python train.py --num_hidden_layers=19 --hidden_size=256 --num_attention_heads=3 --num_key_value_heads=3 --head_dim=64 --intermediate_size=768 --vocab_size=512 --hidden_act="relu" --norm="rmsnorm" --norm_place="pre" --norm_eps=1e-05 --positions="rope" --rope_theta=10000.0 --rope_fraction=0.25 --qk_norm=true --attn_scale=0.146 --bias="none" --tie_word_embeddings=false --parallel_block=false --extras=["capped logits"] --init="normal" --init_std_qkv=0.0356 --init_std_o=0.0 --init_std_up=0.0356 --init_std_down=0.0 --optimizer="muon_variant" --learning_rate=0.00229 --lr_mult_o=1.5 --beta1=0.9 --lr_head=0.0078 --warmup_steps=60 --schedule="wsd" --decay_fraction=0.751 --decay_shape="linear" --final_lr_fraction=0.0 --batch_tokens=[65536, 131072, 196608] --max_seq_len=512 --doc_mask=false --train_tokens=465400000 --max_steps=4015 --dataset="wikipedia_en"
Each number is 200 + 20 x the weight over the matrix's rms, rounded and kept within 0 to 999. Layers, rows and columns count from 0.

# up: layer 14 MLP up, 768x256, rms 0.0903, rows 55-81, columns 128-255
# down: layer 14 MLP down (transposed), 768x256, rms 0.0952, rows 55-81, columns 128-255
up55,227,219,193,173,203,202,225,225,203,201,217,204,196,191,193,184,210,168,189,222,174,191,221,219,188,242,231,216,149,192,203,196,177,206,183,226,215,191,174,161,206,212,213,214,214,187,194,205,202,188,199,199,199,234,196,204,141,183,205,199,203,196,203,200,171,158,209,195,191,215,180,180,206,195,233,176,208,190,219,175,209,201,175,184,171,196,207,237,216,223,213,182,166,231,167,171,191,201,232,185,165,188,220,200,223,216,228,208,173,204,174,184,228,215,217,191,191,163,226,200,199,180,225,172,190,228,221,226
down55,249,172,194,190,206,181,139,245,185,204,202,189,188,220,257,216,184,210,180,223,206,198,172,173,195,212,208,191,231,180,223,187,251,224,198,223,161,188,221,220,206,228,197,234,207,183,203,174,189,232,212,198,184,196,187,212,193,203,207,222,202,231,200,198,196,222,203,210,196,187,170,174,195,161,212,198,181,191,219,183,218,206,170,198,210,207,196,208,174,176,193,178,193,199,144,176,231,276,231,235,180,191,150,190,227,203,185,234,202,202,151,159,201,212,201,174,197,216,201,173,191,155,193,200,198,194,187,172
up56,175,191,193,168,203,193,188,231,175,197,207,215,197,229,178,190,234,164,161,226,205,216,212,176,200,171,189,219,168,210,229,173,192,175,197,184,180,206,203,148,186,201,158,218,197,189,206,183,201,215,210,185,190,188,201,195,219,194,255,208,182,224,168,213,211,162,205,173,183,209,173,208,207,200,225,195,227,209,213,198,197,197,186,216,196,221,219,217,160,217,217,178,215,260,238,185,198,217,208,173,197,193,187,215,209,186,177,219,159,202,224,199,216,161,148,188,227,244,197,169,214,194,159,195,201,188,210,194
down56,252,197,192,207,220,205,186,225,218,233,206,208,224,224,212,223,195,202,204,179,186,198,208,195,223,175,175,204,215,196,196,220,193,168,185,206,178,212,213,180,201,187,201,162,204,199,233,192,220,180,222,231,170,199,189,216,190,212,165,210,189,200,213,227,162,198,181,186,209,219,221,199,217,227,230,197,160,206,202,184,200,192,214,206,169,155,203,216,207,191,206,233,211,169,200,182,199,162,195,189,150,210,182,177,190,212,198,172,206,205,162,168,191,221,190,211,203,188,223,176,246,197,159,224,203,222,189,183
up57,188,226,187,175,198,187,229,206,228,170,220,214,173,182,173,206,197,219,209,199,208,194,194,211,216,187,210,233,183,196,220,184,187,156,179,222,175,218,203,196,229,170,205,188,189,170,179,194,156,189,156,229,222,174,197,171,184,242,204,212,204,211,210,187,212,203,199,189,220,186,182,184,226,212,172,196,239,216,206,202,235,209,150,188,174,220,223,247,188,178,201,209,204,217,215,225,207,141,193,196,242,210,195,193,242,232,218,164,180,217,181,207,186,198,193,216,163,170,205,165,203,186,206,196,189,221,205,207
down57,211,186,222,174,219,197,182,166,206,214,200,187,182,193,192,203,184,191,201,217,216,212,213,134,170,190,213,182,225,235,174,165,221,197,215,202,220,206,183,243,209,227,209,203,178,240,168,214,194,200,198,214,189,218,155,187,221,198,169,215,223,198,226,212,190,215,192,243,192,204,193,191,223,206,224,208,253,217,180,209,167,208,204,224,184,199,209,172,181,194,176,204,244,219,224,190,196,204,178,234,199,215,214,220,234,212,176,207,195,217,209,226,184,182,170,231,199,192,217,189,212,197,183,225,210,171,212,211
up58,197,240,209,201,211,215,227,228,199,207,244,189,187,197,209,202,214,180,199,209,217,230,197,172,183,181,201,225,197,206,185,184,186,195,208,226,226,201,245,204,222,189,183,186,215,195,182,205,248,209,182,228,185,214,179,221,194,182,201,200,184,188,198,201,233,224,221,182,215,209,199,178,195,203,200,188,162,225,210,161,216,214,206,218,195,177,210,194,213,200,183,198,206,192,177,167,213,198,197,205,197,189,170,169,187,191,221,191,219,185,192,207,196,163,179,185,162,224,192,219,184,152,198,215,208,244,188,200
down58,189,182,197,231,170,184,177,148,207,165,176,173,183,167,180,219,210,220,204,184,206,174,175,194,246,211,224,201,176,167,211,216,174,201,192,179,188,210,174,190,210,200,196,181,217,212,238,206,181,208,217,221,207,179,177,212,202,195,216,208,183,230,212,165,168,197,189,196,206,169,229,211,173,169,194,204,169,168,190,221,189,196,193,179,209,170,193,230,188,170,199,209,195,186,205,227,200,190,203,225,211,205,223,196,180,212,222,214,193,188,177,186,216,219,242,206,191,189,201,205,203,232,187,202,205,163,215,190
up59,225,165,188,178,204,201,173,182,204,196,189,201,203,195,203,175,233,191,169,220,181,177,164,218,211,165,217,213,203,155,192,233,195,210,162,211,197,191,181,204,160,207,221,193,166,224,212,216,182,198,171,237,221,189,172,237,198,183,213,164,192,172,176,188,154,210,208,187,205,195,230,216,179,188,197,162,185,197,215,198,181,208,234,211,204,197,218,208,196,207,239,207,211,199,213,196,187,207,190,195,200,233,199,195,161,202,195,157,191,198,184,143,171,204,194,201,164,198,179,230,218,205,210,200,214,193,183,211
down59,209,170,189,247,191,227,233,170,207,248,198,200,196,147,165,223,204,207,196,210,189,205,255,187,180,249,182,229,220,212,225,222,202,224,229,192,165,186,234,183,216,212,229,184,241,185,234,171,210,171,190,150,146,190,206,171,154,227,197,220,196,222,189,216,223,206,206,156,172,171,215,223,196,189,225,173,200,193,204,192,251,233,189,198,183,209,229,192,223,189,184,197,178,186,231,209,200,212,204,185,214,202,195,211,208,194,237,220,216,210,223,255,179,216,225,203,200,198,199,204,178,149,189,217,168,228,182,204
up60,159,234,232,187,217,208,172,177,215,201,189,190,216,179,219,210,208,195,181,183,227,199,213,201,225,213,181,175,195,204,233,223,203,207,192,197,207,206,213,167,188,223,204,218,193,225,206,205,218,172,181,189,183,236,192,186,194,185,217,142,196,179,191,159,198,197,196,224,174,226,199,165,168,207,206,181,178,193,189,234,230,188,198,203,229,180,196,226,222,236,199,170,174,173,183,184,183,214,205,208,205,195,205,235,188,162,146,213,232,192,205,183,177,206,202,208,186,205,192,185,228,148,202,193,195,202,195,175
down60,235,209,183,209,185,210,226,197,195,176,173,206,220,196,192,216,189,219,218,212,203,196,242,196,178,188,221,206,159,204,182,185,185,195,187,196,204,210,173,199,204,207,202,187,202,181,175,197,185,202,214,213,180,205,223,213,208,214,209,243,194,217,233,220,214,220,217,186,188,199,212,186,217,201,207,199,214,216,219,206,176,186,192,201,220,194,192,216,159,188,230,225,203,249,200,213,194,211,184,190,206,222,210,174,194,211,216,214,202,230,202,232,204,210,171,186,215,213,195,190,223,179,199,209,164,220,210,232
up61,179,211,240,196,172,195,179,198,161,210,211,193,197,223,184,204,185,195,194,188,217,191,190,200,171,178,238,209,190,222,216,216,207,173,191,172,215,227,202,201,187,159,212,185,198,176,203,219,168,209,182,205,182,182,204,184,194,151,210,193,171,191,192,232,207,198,215,214,195,205,164,189,232,201,177,197,187,212,198,195,216,182,205,206,167,223,187,225,226,191,248,161,162,228,198,199,195,198,203,205,197,199,211,216,201,184,169,215,215,188,198,201,231,205,238,222,198,229,205,193,220,173,181,234,194,226,204,188
down61,213,207,198,227,211,194,238,210,210,190,209,209,218,186,186,224,209,193,170,194,178,183,174,192,210,202,194,209,187,213,211,197,173,232,181,207,205,222,223,196,230,224,207,255,202,187,219,203,201,212,215,199,220,186,202,207,160,186,174,217,187,202,230,192,208,207,201,189,188,176,239,188,209,188,205,185,199,154,192,221,218,223,207,215,212,186,197,203,198,219,192,180,193,182,238,188,213,204,185,181,201,220,195,224,219,220,206,196,209,185,201,181,199,203,181,210,187,181,224,228,234,213,209,181,215,195,236,201
up62,184,174,194,237,237,233,177,173,178,170,207,210,161,200,223,177,188,199,189,199,198,172,213,208,208,216,207,188,230,206,182,185,205,162,208,195,212,183,150,178,195,224,222,203,188,183,200,221,198,174,193,167,170,211,165,166,217,192,185,210,210,223,190,184,191,241,191,205,177,203,183,195,156,224,210,176,198,220,218,201,203,195,204,224,199,179,218,233,212,198,212,181,183,212,193,190,219,201,212,206,167,147,183,224,175,200,189,198,252,203,211,169,206,178,213,224,199,214,220,219,231,183,184,201,222,207,210,192
down62,187,220,209,203,174,166,208,176,235,230,200,186,209,199,212,242,202,206,202,241,206,216,178,193,221,240,217,173,184,191,200,193,196,238,184,201,167,232,202,194,213,205,209,222,182,196,207,184,212,197,198,200,152,208,197,184,183,238,222,192,213,182,206,207,211,196,226,154,170,243,176,201,209,174,200,213,223,222,222,216,231,191,198,175,245,191,174,207,244,177,178,218,227,229,240,204,193,194,216,176,210,205,218,210,205,226,193,213,198,182,164,226,214,185,210,181,180,172,217,197,184,174,202,199,187,218,205,171
up63,209,178,185,187,206,186,198,209,192,206,206,219,178,218,195,167,200,195,179,216,209,171,216,196,195,217,186,188,230,181,187,203,216,183,216,213,218,219,178,212,202,255,197,201,191,172,197,183,203,197,173,205,175,141,192,226,215,193,199,174,206,199,197,176,176,192,228,168,193,196,226,187,170,187,166,174,179,191,246,171,233,176,203,208,170,203,163,183,188,206,224,207,208,189,181,197,257,201,224,176,216,190,210,184,178,214,208,219,226,169,138,212,189,199,196,187,243,176,204,159,200,210,174,200,196,190,216,172
down63,214,194,196,162,199,190,168,223,196,203,204,191,172,179,208,201,203,202,234,180,208,200,205,226,191,224,157,197,165,176,202,215,224,235,169,208,201,222,184,196,235,198,244,201,180,204,199,178,168,197,240,203,202,180,240,200,189,232,201,196,212,214,207,204,208,225,186,183,214,202,182,224,156,230,227,226,227,206,179,205,178,201,223,160,209,204,225,213,188,215,194,195,209,202,197,179,190,161,185,210,186,224,203,219,203,194,216,193,190,213,205,184,195,188,202,176,203,178,197,204,217,197,200,227,202,203,220,211
up64,214,194,202,195,188,211,202,223,203,213,188,212,225,216,219,197,216,180,170,218,242,209,168,210,186,224,231,205,158,174,204,218,185,200,207,193,182,219,215,215,205,170,177,227,183,204,177,247,214,181,199,178,181,208,236,237,192,192,213,218,210,176,208,213,231,171,247,202,182,176,204,194,218,183,210,212,193,205,215,249,188,228,210,183,228,181,206,194,204,224,214,194,198,198,218,227,199,201,234,176,166,197,186,189,181,201,221,213,220,192,190,209,207,199,191,216,226,196,230,188,151,187,193,187,184,200,178,232
down64,176,215,203,177,224,237,193,172,199,199,203,205,230,203,230,200,190,205,169,194,208,206,210,226,192,225,199,188,230,210,196,197,204,234,228,187,172,180,167,236,197,223,172,221,218,207,218,193,202,191,196,196,181,204,233,199,186,167,205,210,195,203,199,221,231,203,205,193,159,161,173,161,192,245,220,196,192,164,175,224,159,219,215,185,215,227,214,216,206,207,192,238,239,178,197,192,197,231,197,207,218,169,237,198,207,212,184,234,228,206,186,190,196,196,213,200,208,201,203,208,208,187,232,195,199,227,190,211
up65,177,187,219,187,184,222,209,188,234,170,212,227,168,200,171,212,195,216,216,198,188,172,178,224,231,226,221,210,207,182,204,213,139,194,189,164,230,224,177,190,124,241,216,206,184,203,187,176,206,176,206,209,258,201,188,206,208,212,229,157,175,217,163,175,194,220,196,221,182,202,223,187,207,182,201,204,212,178,161,232,183,151,211,199,177,200,154,198,222,204,171,208,177,217,196,232,218,179,214,182,187,222,192,183,267,204,199,205,188,178,181,227,186,195,201,224,157,201,190,191,202,187,206,150,191,192,153,197
down65,203,206,147,230,209,186,154,203,198,169,196,195,199,204,271,238,186,189,206,204,221,225,193,205,189,163,172,223,189,201,196,183,224,227,151,205,193,167,182,197,180,204,237,213,197,226,224,193,163,172,204,186,221,203,210,171,196,195,189,236,192,198,227,179,220,194,169,189,220,204,230,193,202,216,225,217,200,187,204,193,183,186,186,229,194,214,213,198,203,166,189,190,186,200,196,160,158,214,188,211,183,199,215,183,185,165,187,208,207,192,203,206,226,203,202,187,217,210,196,186,195,219,179,219,206,178,191,178
up66,235,190,180,204,220,193,220,177,193,185,209,190,153,177,167,178,205,187,181,214,182,208,217,205,235,212,201,222,218,197,167,186,212,191,206,150,193,190,176,188,182,176,137,222,174,195,181,200,199,176,185,203,185,192,188,203,188,176,188,223,238,209,204,223,192,190,184,194,200,220,221,194,165,204,178,186,218,217,247,193,211,198,159,169,181,189,216,212,178,212,201,204,212,214,209,211,180,195,176,203,180,199,204,214,195,190,214,197,203,229,193,181,209,227,191,207,180,188,194,226,208,211,160,247,202,196,197,179
down66,193,199,146,215,216,200,185,184,219,204,196,197,212,204,216,194,185,199,179,210,159,166,194,203,199,208,222,196,163,159,212,213,201,201,176,207,194,172,187,200,204,232,200,203,211,214,183,214,182,193,209,191,165,197,213,205,196,201,233,159,173,188,174,180,187,183,207,227,203,170,213,173,179,205,208,202,197,179,194,222,209,185,194,187,180,263,186,197,206,209,174,190,211,201,214,185,233,180,201,225,227,185,223,198,210,205,210,208,197,207,212,203,195,216,202,235,166,218,197,181,193,182,191,157,195,211,193,181
up67,177,175,200,179,177,196,230,192,207,204,191,239,221,189,189,182,173,209,213,212,191,199,169,201,203,208,191,198,174,194,211,190,187,219,207,201,211,186,200,164,214,202,171,283,180,236,152,212,181,183,181,217,195,193,188,199,242,226,195,169,264,181,206,233,190,196,196,208,185,200,204,160,229,205,178,196,186,170,218,230,184,207,193,224,193,214,207,210,188,165,166,200,176,192,209,208,200,191,216,210,210,169,181,209,185,206,173,198,172,181,194,205,200,181,196,183,184,173,221,173,176,197,187,177,219,211,185,205
down67,236,221,171,186,211,233,196,190,199,172,203,190,194,214,186,183,210,194,180,194,217,195,192,185,181,214,175,213,205,208,220,189,208,206,239,199,187,184,198,200,217,196,167,181,204,190,186,207,173,190,197,189,211,190,219,225,189,188,216,224,204,168,208,169,192,185,164,213,211,235,239,240,200,202,196,233,206,229,204,203,190,166,184,194,195,222,180,212,175,196,197,163,171,226,190,184,182,189,208,199,187,198,234,209,203,174,205,221,183,208,161,181,178,203,214,166,202,197,197,190,194,196,197,187,161,216,204,201
up68,199,195,224,196,231,180,227,181,183,231,179,230,198,170,223,215,226,222,186,174,166,210,232,221,179,192,195,187,215,162,190,257,183,183,184,195,195,158,177,203,179,208,209,211,193,221,193,223,232,198,178,200,188,169,232,191,197,201,194,181,222,215,206,202,226,218,158,149,191,228,222,179,193,211,168,186,188,197,195,197,173,210,230,200,162,219,200,172,173,190,230,198,203,223,180,176,175,176,203,245,190,177,220,217,198,204,188,217,194,216,186,221,201,152,205,169,181,232,242,190,168,222,203,211,150,202,194,175
down68,204,225,175,178,185,212,197,206,176,196,197,194,199,196,171,203,178,202,195,162,187,184,177,188,186,211,161,181,208,186,229,180,216,237,237,184,218,189,203,178,194,218,206,237,179,227,255,198,204,195,173,213,178,185,216,203,196,238,172,199,213,182,211,222,225,196,205,216,182,164,171,206,223,202,184,182,202,184,251,220,231,184,182,203,199,225,212,210,205,223,174,218,182,209,206,219,206,206,208,191,176,215,238,190,214,185,212,250,187,221,192,214,202,198,190,207,176,197,244,188,228,187,191,172,192,192,205,183
up69,179,227,211,216,211,211,199,217,238,164,211,190,189,188,191,197,202,212,178,208,208,201,207,210,202,222,204,205,150,191,222,240,194,203,191,219,218,175,194,159,190,166,200,206,201,221,183,214,233,198,205,231,213,214,183,196,164,195,205,203,215,190,190,204,216,189,203,213,165,227,188,186,218,199,222,248,213,182,192,216,191,191,201,210,160,232,198,198,208,182,161,191,202,216,185,213,191,209,205,231,225,248,213,193,229,231,196,231,177,151,187,227,180,222,228,207,185,226,211,174,200,187,195,183,205,198,215,165
down69,203,147,229,209,198,181,213,207,200,207,177,156,220,162,210,189,179,196,217,200,204,177,194,220,186,217,184,180,212,209,208,211,241,200,187,241,193,204,184,203,175,206,168,190,190,227,228,232,196,167,186,168,170,198,212,211,205,187,211,201,220,227,216,176,213,216,211,186,254,174,212,219,157,195,235,176,191,205,195,209,192,212,234,190,207,191,203,179,210,186,205,229,191,205,226,197,199,227,185,200,189,164,192,227,166,200,205,180,183,216,226,188,188,207,208,183,193,189,219,237,214,198,184,188,191,179,203,209
up70,202,184,235,217,209,202,198,206,230,204,207,187,197,170,226,172,254,196,191,209,206,218,230,192,216,222,183,185,171,193,191,193,211,175,190,179,176,208,211,226,188,208,200,202,218,238,146,202,209,178,177,210,196,177,241,199,217,217,224,161,168,189,206,196,218,180,188,200,221,220,205,179,190,206,234,222,188,207,200,200,234,176,196,233,181,185,207,195,222,204,197,212,212,199,199,209,209,186,164,197,203,184,200,185,175,225,200,185,211,191,179,230,210,193,156,217,163,176,224,204,213,221,183,227,228,223,220,186
down70,188,230,166,161,193,216,223,198,171,198,185,179,224,207,185,234,219,184,219,210,170,160,181,244,199,238,157,207,239,181,180,187,214,209,226,213,212,205,193,216,207,216,180,229,229,213,217,230,201,190,203,181,216,160,222,193,203,172,207,194,198,203,205,198,223,201,210,208,164,207,202,203,226,172,213,173,209,165,207,212,184,222,229,213,180,198,191,214,189,242,246,204,191,171,211,205,206,187,211,216,183,205,202,202,192,229,176,212,212,196,199,198,214,238,172,231,210,228,215,213,223,223,208,215,165,209,196,182
up71,241,217,235,166,231,191,213,168,194,227,181,194,211,189,217,218,222,224,194,188,215,209,188,184,219,190,181,176,221,186,160,176,232,220,190,199,220,205,211,190,209,171,219,205,215,189,201,223,203,200,184,234,222,152,200,214,231,237,208,204,202,182,194,198,210,210,198,179,196,201,208,166,204,195,229,208,231,203,181,189,172,198,200,237,193,169,175,217,212,196,182,225,194,171,186,169,208,215,220,219,216,169,210,171,191,212,213,174,206,223,210,222,198,233,198,185,193,181,200,210,217,202,218,214,196,236,190,190
down71,179,205,196,203,220,201,185,220,153,177,218,232,226,205,216,191,217,249,194,194,218,202,182,200,229,192,189,188,219,227,206,201,187,171,199,200,196,180,159,165,207,206,158,187,175,192,182,214,196,223,209,196,218,227,225,192,208,200,168,238,187,204,242,202,234,211,175,222,208,197,232,189,181,226,156,182,166,224,229,208,207,193,221,191,188,184,203,211,230,233,187,235,180,216,180,200,192,198,138,207,201,200,201,225,250,190,219,193,217,200,172,189,158,195,237,216,216,225,167,147,217,166,201,205,203,205,234,178
up72,172,173,204,220,210,185,196,185,193,192,219,220,197,205,200,206,217,227,194,256,179,208,199,202,206,211,210,223,181,179,205,209,194,209,162,190,209,214,190,206,193,206,187,248,209,171,181,204,175,208,186,187,229,238,186,142,168,228,217,218,224,188,248,194,201,212,196,175,224,209,230,212,219,186,211,232,217,209,185,181,215,162,218,172,202,211,208,160,232,196,170,184,215,167,195,191,198,184,211,216,211,215,179,230,202,198,189,180,213,185,192,208,159,199,194,221,213,169,204,169,204,200,156,220,237,188,198,236
down72,189,229,185,181,182,210,191,180,199,203,225,206,210,186,146,197,185,166,219,172,179,196,205,204,219,230,212,199,223,222,227,193,198,196,236,178,182,188,185,191,224,201,192,188,184,203,237,203,236,149,199,184,203,179,184,238,235,198,211,249,181,194,175,189,227,249,179,227,215,223,160,192,172,192,185,215,187,210,188,206,214,231,194,223,186,223,169,214,211,176,188,221,170,206,205,212,184,193,168,193,214,206,169,193,198,197,203,187,180,203,217,168,204,179,205,192,216,170,239,212,188,224,219,161,206,195,229,212
up73,199,187,167,204,203,237,178,209,186,195,190,216,192,238,196,196,166,218,182,187,186,184,169,213,210,247,209,241,189,183,198,194,208,156,205,167,167,216,184,232,175,189,201,193,194,181,200,196,207,191,190,184,203,199,187,197,183,215,226,197,196,182,193,170,239,239,197,204,197,236,213,178,188,189,234,173,216,185,196,215,226,211,197,205,193,178,234,191,178,214,231,234,216,178,205,197,213,210,190,202,207,192,202,198,210,213,230,200,211,206,151,193,181,205,175,233,235,225,233,232,176,211,200,225,218,186,190,189
down73,196,203,227,200,208,172,201,195,160,222,212,221,211,199,224,156,206,200,195,211,195,204,198,205,207,212,191,224,185,188,198,190,225,203,202,200,198,203,191,197,223,248,210,200,201,237,167,179,200,221,226,223,198,230,218,180,190,199,200,200,187,225,218,203,191,180,229,200,163,219,152,228,208,223,215,183,203,175,211,221,223,197,221,157,226,236,221,171,216,212,197,159,168,219,180,191,204,181,197,205,195,197,196,210,188,236,170,220,207,234,191,222,190,216,246,203,206,171,199,211,223,232,220,179,193,209,215,202
up74,178,224,201,225,208,226,221,213,213,222,177,212,185,209,186,222,214,210,180,248,183,173,227,204,222,215,212,171,184,236,214,175,164,219,215,191,212,225,190,173,210,187,201,178,189,210,192,207,178,242,203,192,160,191,219,170,204,206,228,182,204,225,197,197,190,210,178,203,202,183,220,191,220,205,209,228,171,196,176,172,207,195,166,208,197,202,194,185,230,181,195,250,209,238,192,185,201,166,178,206,179,212,200,206,193,228,202,204,219,190,191,193,200,193,179,179,177,190,249,199,165,214,185,191,216,201,204,178
down74,198,205,191,204,204,188,189,173,177,198,206,183,195,186,186,212,185,209,216,219,214,205,195,221,190,182,221,181,194,188,203,202,204,233,214,203,194,173,220,183,207,224,181,197,246,206,233,216,186,193,216,177,218,198,148,202,190,206,194,193,160,182,218,178,237,184,202,203,183,215,220,201,197,202,227,192,186,169,231,198,186,226,219,187,211,147,233,197,211,220,197,177,242,192,227,227,193,203,156,229,179,214,180,180,148,164,177,194,160,236,215,192,199,231,194,167,217,202,158,217,223,180,176,199,181,173,243,220
up75,186,169,203,209,222,178,175,196,207,185,178,188,216,211,213,197,183,189,204,217,169,223,215,227,218,171,258,194,184,179,159,203,228,199,161,208,203,204,183,189,187,194,188,206,187,214,204,222,174,199,213,218,240,189,163,198,185,166,203,196,218,192,186,210,193,229,224,202,171,214,185,224,204,200,225,201,169,184,238,204,207,221,191,198,199,206,204,229,199,223,198,187,219,213,180,217,226,209,193,175,188,200,167,190,170,202,212,181,201,225,185,238,185,139,214,202,196,194,215,182,206,185,228,167,159,177,179,218
down75,204,191,222,197,190,220,210,166,206,187,209,190,222,218,202,215,225,217,193,220,205,204,194,158,168,209,215,195,184,216,235,215,172,206,201,212,192,193,222,196,168,185,159,183,220,205,179,228,205,164,169,199,197,217,200,184,184,196,209,200,204,185,200,185,200,204,196,208,184,185,222,226,179,172,223,196,183,225,195,183,195,169,234,199,204,196,144,211,185,213,157,218,180,218,201,185,199,208,229,183,182,193,182,224,196,177,177,209,210,191,205,196,240,211,189,174,178,178,203,188,200,233,209,213,205,188,187,196
up76,161,202,216,187,172,184,198,182,208,214,153,216,166,237,217,213,222,213,199,218,233,203,190,204,201,175,158,201,178,180,166,203,206,193,193,172,221,226,188,206,206,197,204,174,194,196,215,217,215,217,209,197,183,192,210,201,162,200,227,201,184,231,215,177,211,219,237,164,193,212,183,206,183,209,173,192,196,176,237,191,187,192,204,215,202,192,195,202,191,224,198,212,199,214,210,192,197,186,178,218,186,227,165,192,200,215,165,189,224,192,208,232,216,170,217,208,189,197,227,211,195,198,162,210,205,221,205,233
down76,197,221,180,148,216,199,215,150,219,210,175,245,168,197,214,197,195,198,206,193,215,184,230,198,217,196,199,204,209,198,209,151,168,202,172,208,181,201,213,183,196,238,244,181,197,196,202,208,168,168,206,201,191,229,221,207,242,180,213,198,210,182,212,176,157,216,177,195,159,209,164,173,206,196,179,184,202,219,224,188,193,195,210,192,215,202,198,201,215,200,232,232,209,191,207,191,202,213,224,217,211,165,185,209,200,195,164,212,189,201,218,167,219,197,186,209,237,172,223,202,184,176,234,215,215,202,228,204
up77,185,189,174,173,191,240,207,164,244,209,221,206,205,181,235,222,193,146,208,228,193,191,218,196,205,213,187,177,181,159,174,212,206,180,178,186,214,212,233,183,216,192,191,187,200,172,222,208,169,202,167,191,208,213,218,201,186,199,186,186,175,197,203,198,201,197,186,220,206,220,175,188,206,197,214,219,192,230,209,184,202,153,216,186,187,206,197,203,205,184,173,167,156,231,255,189,195,208,199,216,198,200,155,205,215,190,206,221,201,222,192,204,209,226,175,247,220,175,210,212,213,195,155,224,204,231,181,183
down77,192,223,187,209,199,215,181,214,211,230,212,171,179,191,206,206,213,210,232,191,247,200,183,215,207,179,182,184,218,193,180,185,202,228,224,238,203,191,213,192,156,213,203,213,209,217,176,216,212,210,227,181,209,217,203,224,191,184,204,197,190,191,195,198,227,207,234,177,225,208,212,194,228,206,228,198,189,211,248,203,189,215,194,203,214,223,198,159,221,191,218,197,184,199,227,225,192,188,221,198,213,193,201,199,181,187,191,181,182,185,222,197,190,162,172,152,220,197,210,217,153,205,191,219,174,218,223,215
up78,206,180,218,213,225,197,215,138,227,188,206,175,210,197,206,206,197,178,196,208,214,203,187,214,214,158,188,196,212,204,218,200,191,164,221,182,205,169,203,176,179,155,199,159,211,208,214,222,218,197,168,227,210,200,228,195,211,201,186,195,238,205,194,189,181,189,195,173,187,222,177,182,171,229,212,189,157,206,177,235,216,170,200,201,186,188,201,154,180,216,208,205,186,209,198,214,202,209,207,196,200,209,160,206,181,214,229,230,215,211,225,182,201,212,209,203,222,210,191,177,205,148,218,134,229,187,183,218
down78,149,175,212,187,205,173,216,234,209,187,225,172,215,154,208,200,189,213,179,205,170,228,219,197,161,218,192,237,209,187,213,227,195,214,230,243,214,213,240,208,196,184,193,220,207,171,192,207,187,220,198,189,220,213,174,212,186,198,207,207,224,197,225,199,177,218,185,177,226,241,209,233,214,204,182,200,182,214,211,190,195,202,175,185,205,213,199,164,192,232,201,236,203,209,175,164,226,191,227,185,190,197,205,240,222,191,238,205,196,177,169,180,211,228,199,228,164,216,224,178,266,199,194,184,224,223,222,209
up79,174,200,190,189,232,209,225,193,216,172,181,192,221,207,211,243,204,208,219,176,185,210,201,216,203,221,209,200,193,173,167,209,179,205,196,171,234,169,184,200,228,177,159,188,194,217,193,203,202,217,175,165,206,172,191,190,156,188,220,152,198,200,157,217,200,232,201,192,215,166,208,187,239,212,188,230,176,206,211,195,224,196,195,216,201,215,191,224,202,191,198,191,192,223,155,179,206,202,207,186,187,206,228,191,213,193,191,215,193,204,174,185,207,257,205,175,200,192,203,160,203,181,219,162,225,172,214,196
down79,207,197,210,217,186,199,200,202,145,209,213,182,174,198,186,156,175,194,170,188,198,232,179,191,221,198,183,227,150,214,238,180,227,188,229,210,156,201,190,176,190,189,224,234,199,207,209,208,220,205,189,191,190,233,217,183,226,187,178,202,201,192,242,148,173,183,197,221,226,221,232,214,194,183,209,199,213,167,210,187,168,198,199,185,218,208,237,202,185,227,220,191,217,166,232,210,195,212,192,214,214,185,151,202,210,193,203,223,183,207,203,214,210,211,202,221,231,205,198,203,181,194,198,208,219,235,198,193
up80,196,187,172,198,189,196,194,170,210,170,203,244,194,190,182,188,178,190,220,215,216,198,179,211,215,236,216,225,193,230,192,226,164,181,225,195,205,230,170,246,227,208,229,204,182,186,208,209,161,210,197,221,191,190,174,193,241,188,173,200,182,187,223,222,167,194,200,215,191,169,171,168,194,205,203,231,159,189,181,212,199,193,181,208,218,179,218,191,190,206,219,204,185,241,188,217,190,192,212,208,234,197,200,190,220,199,201,173,197,212,183,206,187,188,229,224,171,157,211,214,201,180,194,230,182,213,199,218
down80,189,225,209,172,185,185,187,199,171,184,229,208,208,193,161,182,194,207,198,207,198,208,251,217,188,210,233,205,208,175,206,216,213,177,222,189,218,203,196,186,177,219,211,192,177,183,223,178,174,212,202,230,156,220,200,207,201,224,189,203,172,227,218,177,197,148,198,193,196,194,215,198,169,195,213,238,169,187,199,192,189,187,172,241,202,202,193,216,199,186,191,191,225,223,217,214,176,195,188,206,240,175,197,181,157,225,195,202,198,212,197,202,203,214,191,209,204,193,182,227,208,211,201,202,193,160,231,196
up81,204,217,227,192,166,228,194,164,213,193,220,198,186,214,184,166,206,175,202,198,227,212,219,184,222,248,233,178,219,166,178,162,180,187,189,200,217,208,191,206,199,186,173,216,220,204,201,201,186,153,234,160,198,194,203,184,215,235,181,183,218,164,200,174,189,203,198,211,184,213,196,214,221,195,171,201,173,197,254,220,184,166,201,166,185,237,214,197,221,186,216,210,194,196,229,193,170,228,194,213,149,204,200,209,179,176,208,200,187,201,207,197,193,211,148,200,198,218,227,224,200,201,197,245,216,247,180,162
down81,209,212,187,139,212,190,213,194,218,169,236,202,227,188,206,217,211,192,188,229,183,204,196,206,139,202,235,178,160,231,246,201,173,177,232,181,196,201,195,195,187,208,176,195,173,198,159,167,225,228,183,191,199,195,214,186,205,199,188,245,211,198,211,195,206,194,184,196,207,246,215,179,216,186,181,183,191,191,163,209,189,172,191,203,198,174,209,186,211,180,196,200,229,197,196,193,174,189,214,218,202,199,206,200,224,209,226,186,275,197,184,234,170,224,229,206,196,190,216,232,189,182,187,155,186,230,202,205